Part of a small language model's weights.
Size: 11 layers, width 768, 6 heads of 128 (2 for keys and values), MLP 2048 SwiGLU, vocabulary 9484, 84M parameters.
Architecture: RMSNorm before each block, rotary positions, untied embeddings.
Training: 1100M tokens, 4197 steps.
Each number is 50 + 12 x the weight over its row's rms, rounded and kept within 0 to 99. Layers, rows and columns count from 0. The size before them is the row's rms in percent of the matrix's.

# gate: layer 8 MLP gate, 2048x768, rms 0.0864, rows 7-17, columns 672-767
# up: layer 8 MLP up, 2048x768, rms 0.0916, rows 7-17, columns 672-767
# down: layer 8 MLP down (transposed), 2048x768, rms 0.0899, rows 7-17, columns 672-767
gate7 096:65 42 80 60 71 66 38 57 55 42 41 30 35 59 45 44 72 53 44 40 60 54 53 69 35 38 35 61 70 71 38 34 43 59 54 53 41 70 68 48 46 56 53 69 40 42 50 67 50 32 44 31 59 28 53 53 69 54 52 15 53 41 46 33 46 45 22 47 57 47 35 57 47 30 46 53 37 48 44 48 62 35 56 32 37 39 53 40 53 77 34 60 44 67 44 53
up7 096:48 37 42 48 37 48 45 59 56 41 54 46 58 40 41 61 53 56 79 54 81 44 61 31 54 57 61 30 44 29 43 71 61 41 56 43 35 50 48 49 34 54 69 61 40 51 68 54 38 69 69 58 61 57 59 45 58 45 49 50 49 35 41 41 29 47 35 50 66 49 57 57 52 64 33 48 33 72 57 55 31 35 49 56 52 20 53 41 60 50 47 35 55 53 44 35
down7 098:65 65 57 60 36 64 68 39 48 61 46 58 53 52 16 53 45 35 61 40 45 60 42 60 50 58 60 55 46 44 41 55 41 53 58 43 41 49 70 52 70 51 54 45 36 46 37 50 51 51 66 53 38 62 62 49 67 61 48 40 32 54 63 45 45 55 48 61 39 48 62 39 57 66 32 41 40 44 38 62 62 66 31 42 40 45 45 52 66 47 55 51 61 51 47 51
gate8 100:51 53 56 54 60 55 40 70 54 42 46 52 72 57 30 44 64 45 50 54 63 40 43 33 55 57 52 54 36 44 54 56 48 64 36 57 53 58 42 55 65 58 35 44 51 41 39 42 29 57 31 37 32 32 68 67 26 37 49 56 52 45 53 60 63 26 57 53 56 59 29 54 77 75 37 41 51 60 47 38 26 57 55 49 67 67 56 53 60 47 51 54 66 53 55 55
up8 098:47 49 62 55 35 32 55 64 46 52 26 52 50 35 76 68 43 43 60 44 21 61 60 41 45 57 50 33 64 46 43 56 57 58 51 45 52 27 59 46 44 63 68 82 40 45 31 70 68 33 52 58 34 76 78 45 73 48 57 49 37 52 44 34 33 40 57 31 54 70 50 56 37 60 43 43 41 46 49 47 47 59 43 74 63 45 44 42 45 55 40 37 43 38 37 41
down8 104:60 62 52 67 60 58 53 45 51 53 58 25 34 39 61 52 31 51 45 60 38 55 40 49 45 46 68 61 71 29 50 54 48 51 62 43 46 56 59 46 35 57 49 73 72 50 48 58 74 58 37 68 38 47 58 60 66 79 58 22 59 54 55 70 48 62 64 60 47 34 56 51 43 53 50 62 43 40 52 59 48 75 67 57 43 42 43 54 44 34 50 47 58 63 47 65
gate9 097:72 52 51 53 52 50 41 58 46 56 50 54 30 36 40 50 58 67 59 55 71 44 47 55 70 45 61 58 60 50 29 33 63 42 52 43 39 46 52 59 56 66 53 71 62 45 65 74 62 54 38 56 42 58 35 65 42 58 58 29 71 41 51 62 55 51 61 57 46 49 43 38 58 52 53 53 60 30 64 41 55 44 26 66 43 61 66 62 54 70 51 42 50 44 56 62
up9 098:55 38 56 50 46 54 56 44 44 34 47 60 50 62 63 49 47 56 40 52 74 58 46 40 46 40 52 60 45 45 38 40 47 52 40 50 59 49 38 31 61 45 56 57 42 52 56 46 66 50 49 60 46 48 67 57 80 57 46 38 46 47 54 51 64 53 43 50 56 39 48 45 64 24 64 52 47 78 23 46 40 60 55 35 35 49 43 47 75 62 48 57 56 38 32 51
down9 101:33 45 64 41 42 54 70 34 45 51 37 02 50 58 46 51 76 37 41 34 46 53 53 51 59 56 62 32 38 58 50 30 69 62 41 53 56 59 50 43 43 46 45 43 60 73 53 48 28 44 48 36 54 39 64 28 70 48 49 42 68 57 43 64 43 44 36 33 65 47 55 55 51 61 56 46 54 25 48 45 33 66 65 33 41 39 55 37 40 46 60 50 61 43 56 45
gate10 104:57 23 71 57 69 67 49 65 53 59 52 45 47 60 50 52 52 52 39 70 76 41 46 43 51 60 44 56 20 35 70 54 53 51 30 34 76 30 45 71 57 47 40 66 35 47 45 31 61 54 47 58 34 50 65 54 36 48 58 48 59 66 38 41 33 29 35 44 40 58 56 73 46 62 45 48 51 43 61 55 37 44 57 54 51 59 31 40 63 58 50 43 53 53 38 57
up10 104:47 29 60 32 43 45 58 54 54 29 56 48 40 45 59 60 43 43 70 31 44 57 53 53 45 60 61 66 48 48 59 20 57 66 56 49 49 51 55 67 53 55 51 22 58 47 45 64 44 69 26 21 44 56 54 57 61 48 54 46 36 53 33 43 58 66 39 69 41 50 06 60 47 38 75 46 60 65 76 51 45 40 61 36 49 45 75 58 35 64 45 38 60 62 45 64
down10 102:42 42 71 40 54 52 61 67 48 43 80 57 61 64 43 53 35 50 71 59 52 63 29 35 49 51 46 45 35 32 58 49 70 69 45 76 60 56 40 61 48 54 63 42 47 51 50 69 51 53 23 49 58 42 63 62 47 41 58 52 46 51 41 40 75 60 37 44 35 65 49 56 45 66 47 49 47 47 33 31 50 35 32 66 28 37 48 65 48 49 58 68 40 43 62 62
gate11 102:49 49 67 47 54 54 58 59 40 56 56 35 72 20 28 65 36 38 55 66 64 32 64 51 69 36 47 43 33 60 56 37 62 56 69 53 40 67 49 58 68 41 54 33 37 39 68 29 58 77 40 71 25 67 52 50 66 53 20 39 57 58 59 41 29 54 48 63 66 39 62 53 43 46 48 45 49 56 39 23 62 55 45 51 53 48 59 55 36 37 40 50 24 70 47 63
up11 096:30 47 09 59 53 41 56 71 59 56 59 56 57 69 53 29 56 41 64 28 33 34 31 45 49 25 52 40 44 71 56 81 77 48 44 46 66 50 47 50 61 53 44 26 54 57 50 69 57 34 53 39 62 40 48 49 54 43 43 30 67 63 77 58 31 51 56 39 60 56 71 41 48 68 60 47 67 45 36 44 38 70 51 40 48 59 44 58 56 44 16 38 65 69 43 28
down11 104:63 65 59 62 47 47 41 32 34 57 56 66 57 49 65 59 37 47 40 49 57 47 57 36 54 28 51 56 56 51 54 52 46 25 78 44 58 37 55 35 51 49 50 41 38 75 49 42 63 40 40 41 30 60 17 65 45 50 64 56 41 42 65 52 48 43 51 39 59 45 68 53 51 52 40 59 44 43 49 26 52 50 53 73 60 60 43 33 66 37 63 38 65 48 57 42
gate12 099:53 64 58 48 38 48 70 58 65 56 56 50 59 42 51 36 46 48 54 40 35 39 59 37 44 59 32 66 50 50 55 39 39 55 41 42 59 70 57 42 50 62 30 67 60 62 49 38 58 36 48 30 61 69 44 62 51 49 64 50 63 40 50 61 70 53 55 35 59 41 40 47 38 52 51 41 53 60 32 45 55 62 47 52 56 36 59 70 46 81 67 35 49 48 37 62
up12 100:60 42 34 66 63 44 65 43 37 59 62 61 40 79 52 40 23 60 52 57 39 38 55 43 59 59 61 49 72 75 45 63 60 48 57 70 63 45 67 52 62 60 68 49 59 68 62 45 61 50 35 47 55 55 48 58 58 45 65 40 48 57 50 33 60 54 55 60 49 49 32 52 41 51 50 60 54 53 26 61 58 63 40 32 52 49 35 55 53 49 50 33 42 51 42 59
down12 101:48 45 39 57 50 51 44 43 50 43 60 39 25 47 56 21 43 44 52 66 40 43 46 28 44 41 52 50 55 70 47 52 58 68 28 52 44 41 67 46 30 38 42 49 50 61 60 29 30 43 58 51 51 44 53 32 21 48 44 46 60 49 58 46 40 52 74 44 40 39 41 45 63 60 46 67 47 48 39 27 57 38 54 32 31 72 50 57 44 43 57 57 62 51 23 42
gate13 100:26 67 38 41 88 66 67 47 57 35 53 46 55 61 61 45 62 65 47 58 36 38 46 54 39 43 56 39 54 41 34 68 50 64 40 48 55 25 72 39 52 53 61 48 37 64 49 46 57 38 38 62 46 52 63 49 57 38 45 40 64 46 62 56 74 44 52 59 41 44 25 80 59 32 45 39 43 55 37 67 44 60 50 40 58 48 45 52 33 53 45 59 58 54 45 62
up13 105:33 71 30 45 63 59 63 48 52 48 37 46 54 63 38 70 52 44 62 59 39 69 38 55 49 61 48 60 32 63 46 43 33 51 52 53 50 31 35 28 41 56 34 55 61 56 54 48 33 59 39 46 52 80 55 60 51 61 55 59 69 45 39 41 41 73 69 35 51 56 34 36 33 68 69 41 56 64 49 52 73 45 36 41 58 34 58 39 65 45 60 48 48 58 52 57
down13 102:36 62 53 58 45 23 52 68 62 57 37 71 68 44 29 73 50 50 47 55 39 53 59 52 44 64 77 63 53 36 26 52 47 68 56 43 59 70 54 54 38 91 46 43 27 58 56 50 48 54 46 55 41 56 63 36 40 35 50 41 54 47 24 30 36 56 40 42 65 43 47 40 44 58 72 57 29 35 49 49 59 48 45 51 68 50 56 43 59 51 60 42 46 61 59 68
gate14 097:58 33 75 44 56 48 44 44 30 43 56 61 47 48 33 62 49 62 61 44 34 28 47 51 48 34 54 50 39 47 42 45 49 48 54 58 25 58 36 60 38 76 51 61 53 57 52 57 51 64 35 50 73 54 49 56 47 74 45 62 66 46 44 58 54 84 36 39 51 66 31 55 46 63 78 56 65 70 64 51 53 52 38 57 38 70 43 58 47 53 29 58 61 50 63 39
up14 103:41 66 48 61 58 48 52 55 50 50 59 42 66 58 59 57 66 76 56 66 57 44 36 55 46 63 76 51 72 44 38 50 61 48 59 37 79 52 43 53 43 47 51 65 45 31 48 41 44 71 43 62 59 26 21 37 71 47 60 47 41 39 49 55 52 30 69 61 32 29 73 83 43 53 41 41 38 47 30 54 56 55 55 54 50 20 48 69 63 41 58 57 44 55 77 38
down14 099:50 46 36 63 49 55 37 47 60 54 53 64 55 61 42 47 60 38 50 53 46 66 42 60 28 48 61 44 61 50 39 56 26 49 45 59 63 46 27 58 49 30 47 34 67 51 44 63 60 46 56 60 31 50 68 52 58 56 51 61 53 47 24 45 64 67 44 47 60 58 57 77 50 36 41 62 51 48 84 56 60 40 80 66 56 36 33 57 57 37 52 51 43 61 56 40
gate15 098:64 60 65 60 49 60 68 46 55 46 48 38 71 56 71 38 36 53 58 65 49 55 59 36 46 33 53 54 51 64 41 68 34 43 53 20 57 39 66 48 55 76 62 54 40 43 58 36 51 38 47 65 46 47 58 46 47 33 60 47 44 52 46 45 52 31 52 36 58 58 43 54 61 37 23 62 32 36 37 47 59 49 27 33 51 68 29 56 50 39 55 45 47 55 35 45
up15 097:55 49 61 62 40 35 52 60 41 41 30 57 38 45 61 47 37 28 39 58 51 70 45 45 36 53 64 56 39 55 35 46 39 64 52 55 46 33 55 57 51 28 50 46 47 50 48 67 72 36 45 31 51 48 49 72 71 67 46 41 45 50 63 56 45 36 53 59 60 61 50 47 35 42 47 37 42 58 42 66 39 46 34 48 62 47 52 51 59 51 46 43 70 54 59 64
down15 099:41 62 48 55 58 57 65 41 40 53 12 45 23 46 72 38 60 59 32 50 63 39 41 65 36 56 60 35 63 39 44 47 46 36 54 60 34 45 44 49 61 56 52 47 69 64 32 59 44 48 45 61 47 62 45 42 40 50 67 57 48 66 36 58 46 48 52 50 63 53 39 62 56 33 52 46 61 40 67 55 53 65 48 44 47 78 62 40 54 28 70 33 37 47 71 34
gate16 097:33 54 49 44 37 51 64 66 33 45 32 54 48 65 56 33 52 48 28 43 34 59 39 47 28 68 28 58 36 42 73 58 58 40 47 29 44 20 64 41 51 75 42 53 41 52 55 24 57 28 49 50 46 45 30 26 48 54 52 50 39 39 41 37 52 63 53 75 33 67 50 54 49 60 57 38 37 54 66 47 28 49 56 43 51 55 49 63 33 45 64 48 37 48 44 46
up16 098:37 62 68 68 35 35 52 38 60 52 42 48 38 29 38 59 42 56 35 31 27 52 45 47 45 77 52 55 58 51 58 31 80 50 53 44 47 33 30 54 56 49 61 60 58 40 60 49 63 54 47 33 55 56 32 34 53 34 67 40 61 39 70 42 55 54 52 40 67 31 31 63 34 45 46 45 55 65 53 54 51 55 70 35 60 57 38 71 41 38 47 41 13 74 49 68
down16 098:61 28 81 62 55 46 46 53 40 49 59 57 59 36 36 47 49 48 63 48 50 50 59 61 45 40 44 47 52 45 36 62 53 55 62 67 67 41 45 43 54 65 52 69 47 47 47 44 58 52 55 52 46 73 57 50 43 45 67 35 66 23 44 28 62 50 56 51 56 42 54 46 45 49 62 41 64 55 52 42 49 43 41 56 29 46 15 50 66 37 59 57 49 51 47 57
gate17 104:44 75 40 21 48 35 47 54 70 50 59 60 32 43 49 57 76 60 83 43 41 57 52 51 42 43 50 51 27 59 50 59 82 40 78 57 61 35 47 63 48 46 69 48 36 43 33 60 37 58 35 27 63 43 45 62 40 53 45 36 52 45 55 57 59 40 68 24 44 43 61 61 52 70 65 39 59 71 34 32 40 54 35 51 53 57 49 38 61 44 64 44 43 57 66 54
up17 099:47 50 30 62 54 58 47 42 38 49 41 42 41 36 37 37 49 32 60 44 57 19 64 40 37 67 41 46 54 15 46 44 48 52 28 56 40 55 50 25 25 60 54 56 36 59 67 27 55 47 45 17 39 56 43 36 42 47 45 48 64 49 32 56 65 63 50 58 46 31 65 27 68 51 36 55 66 50 26 36 64 55 53 57 43 36 60 29 56 55 46 52 62 49 74 32
down17 099:53 46 63 50 47 44 45 58 71 63 58 59 64 51 33 62 29 43 46 59 38 37 65 54 48 63 73 43 45 28 29 51 62 36 53 45 46 52 56 31 42 60 62 53 50 73 54 29 43 39 72 66 41 54 35 41 57 62 55 60 58 24 67 17 44 37 42 55 63 60 44 39 48 52 47 62 51 55 40 42 49 52 36 44 57 53 45 59 54 58 53 38 70 52 43 67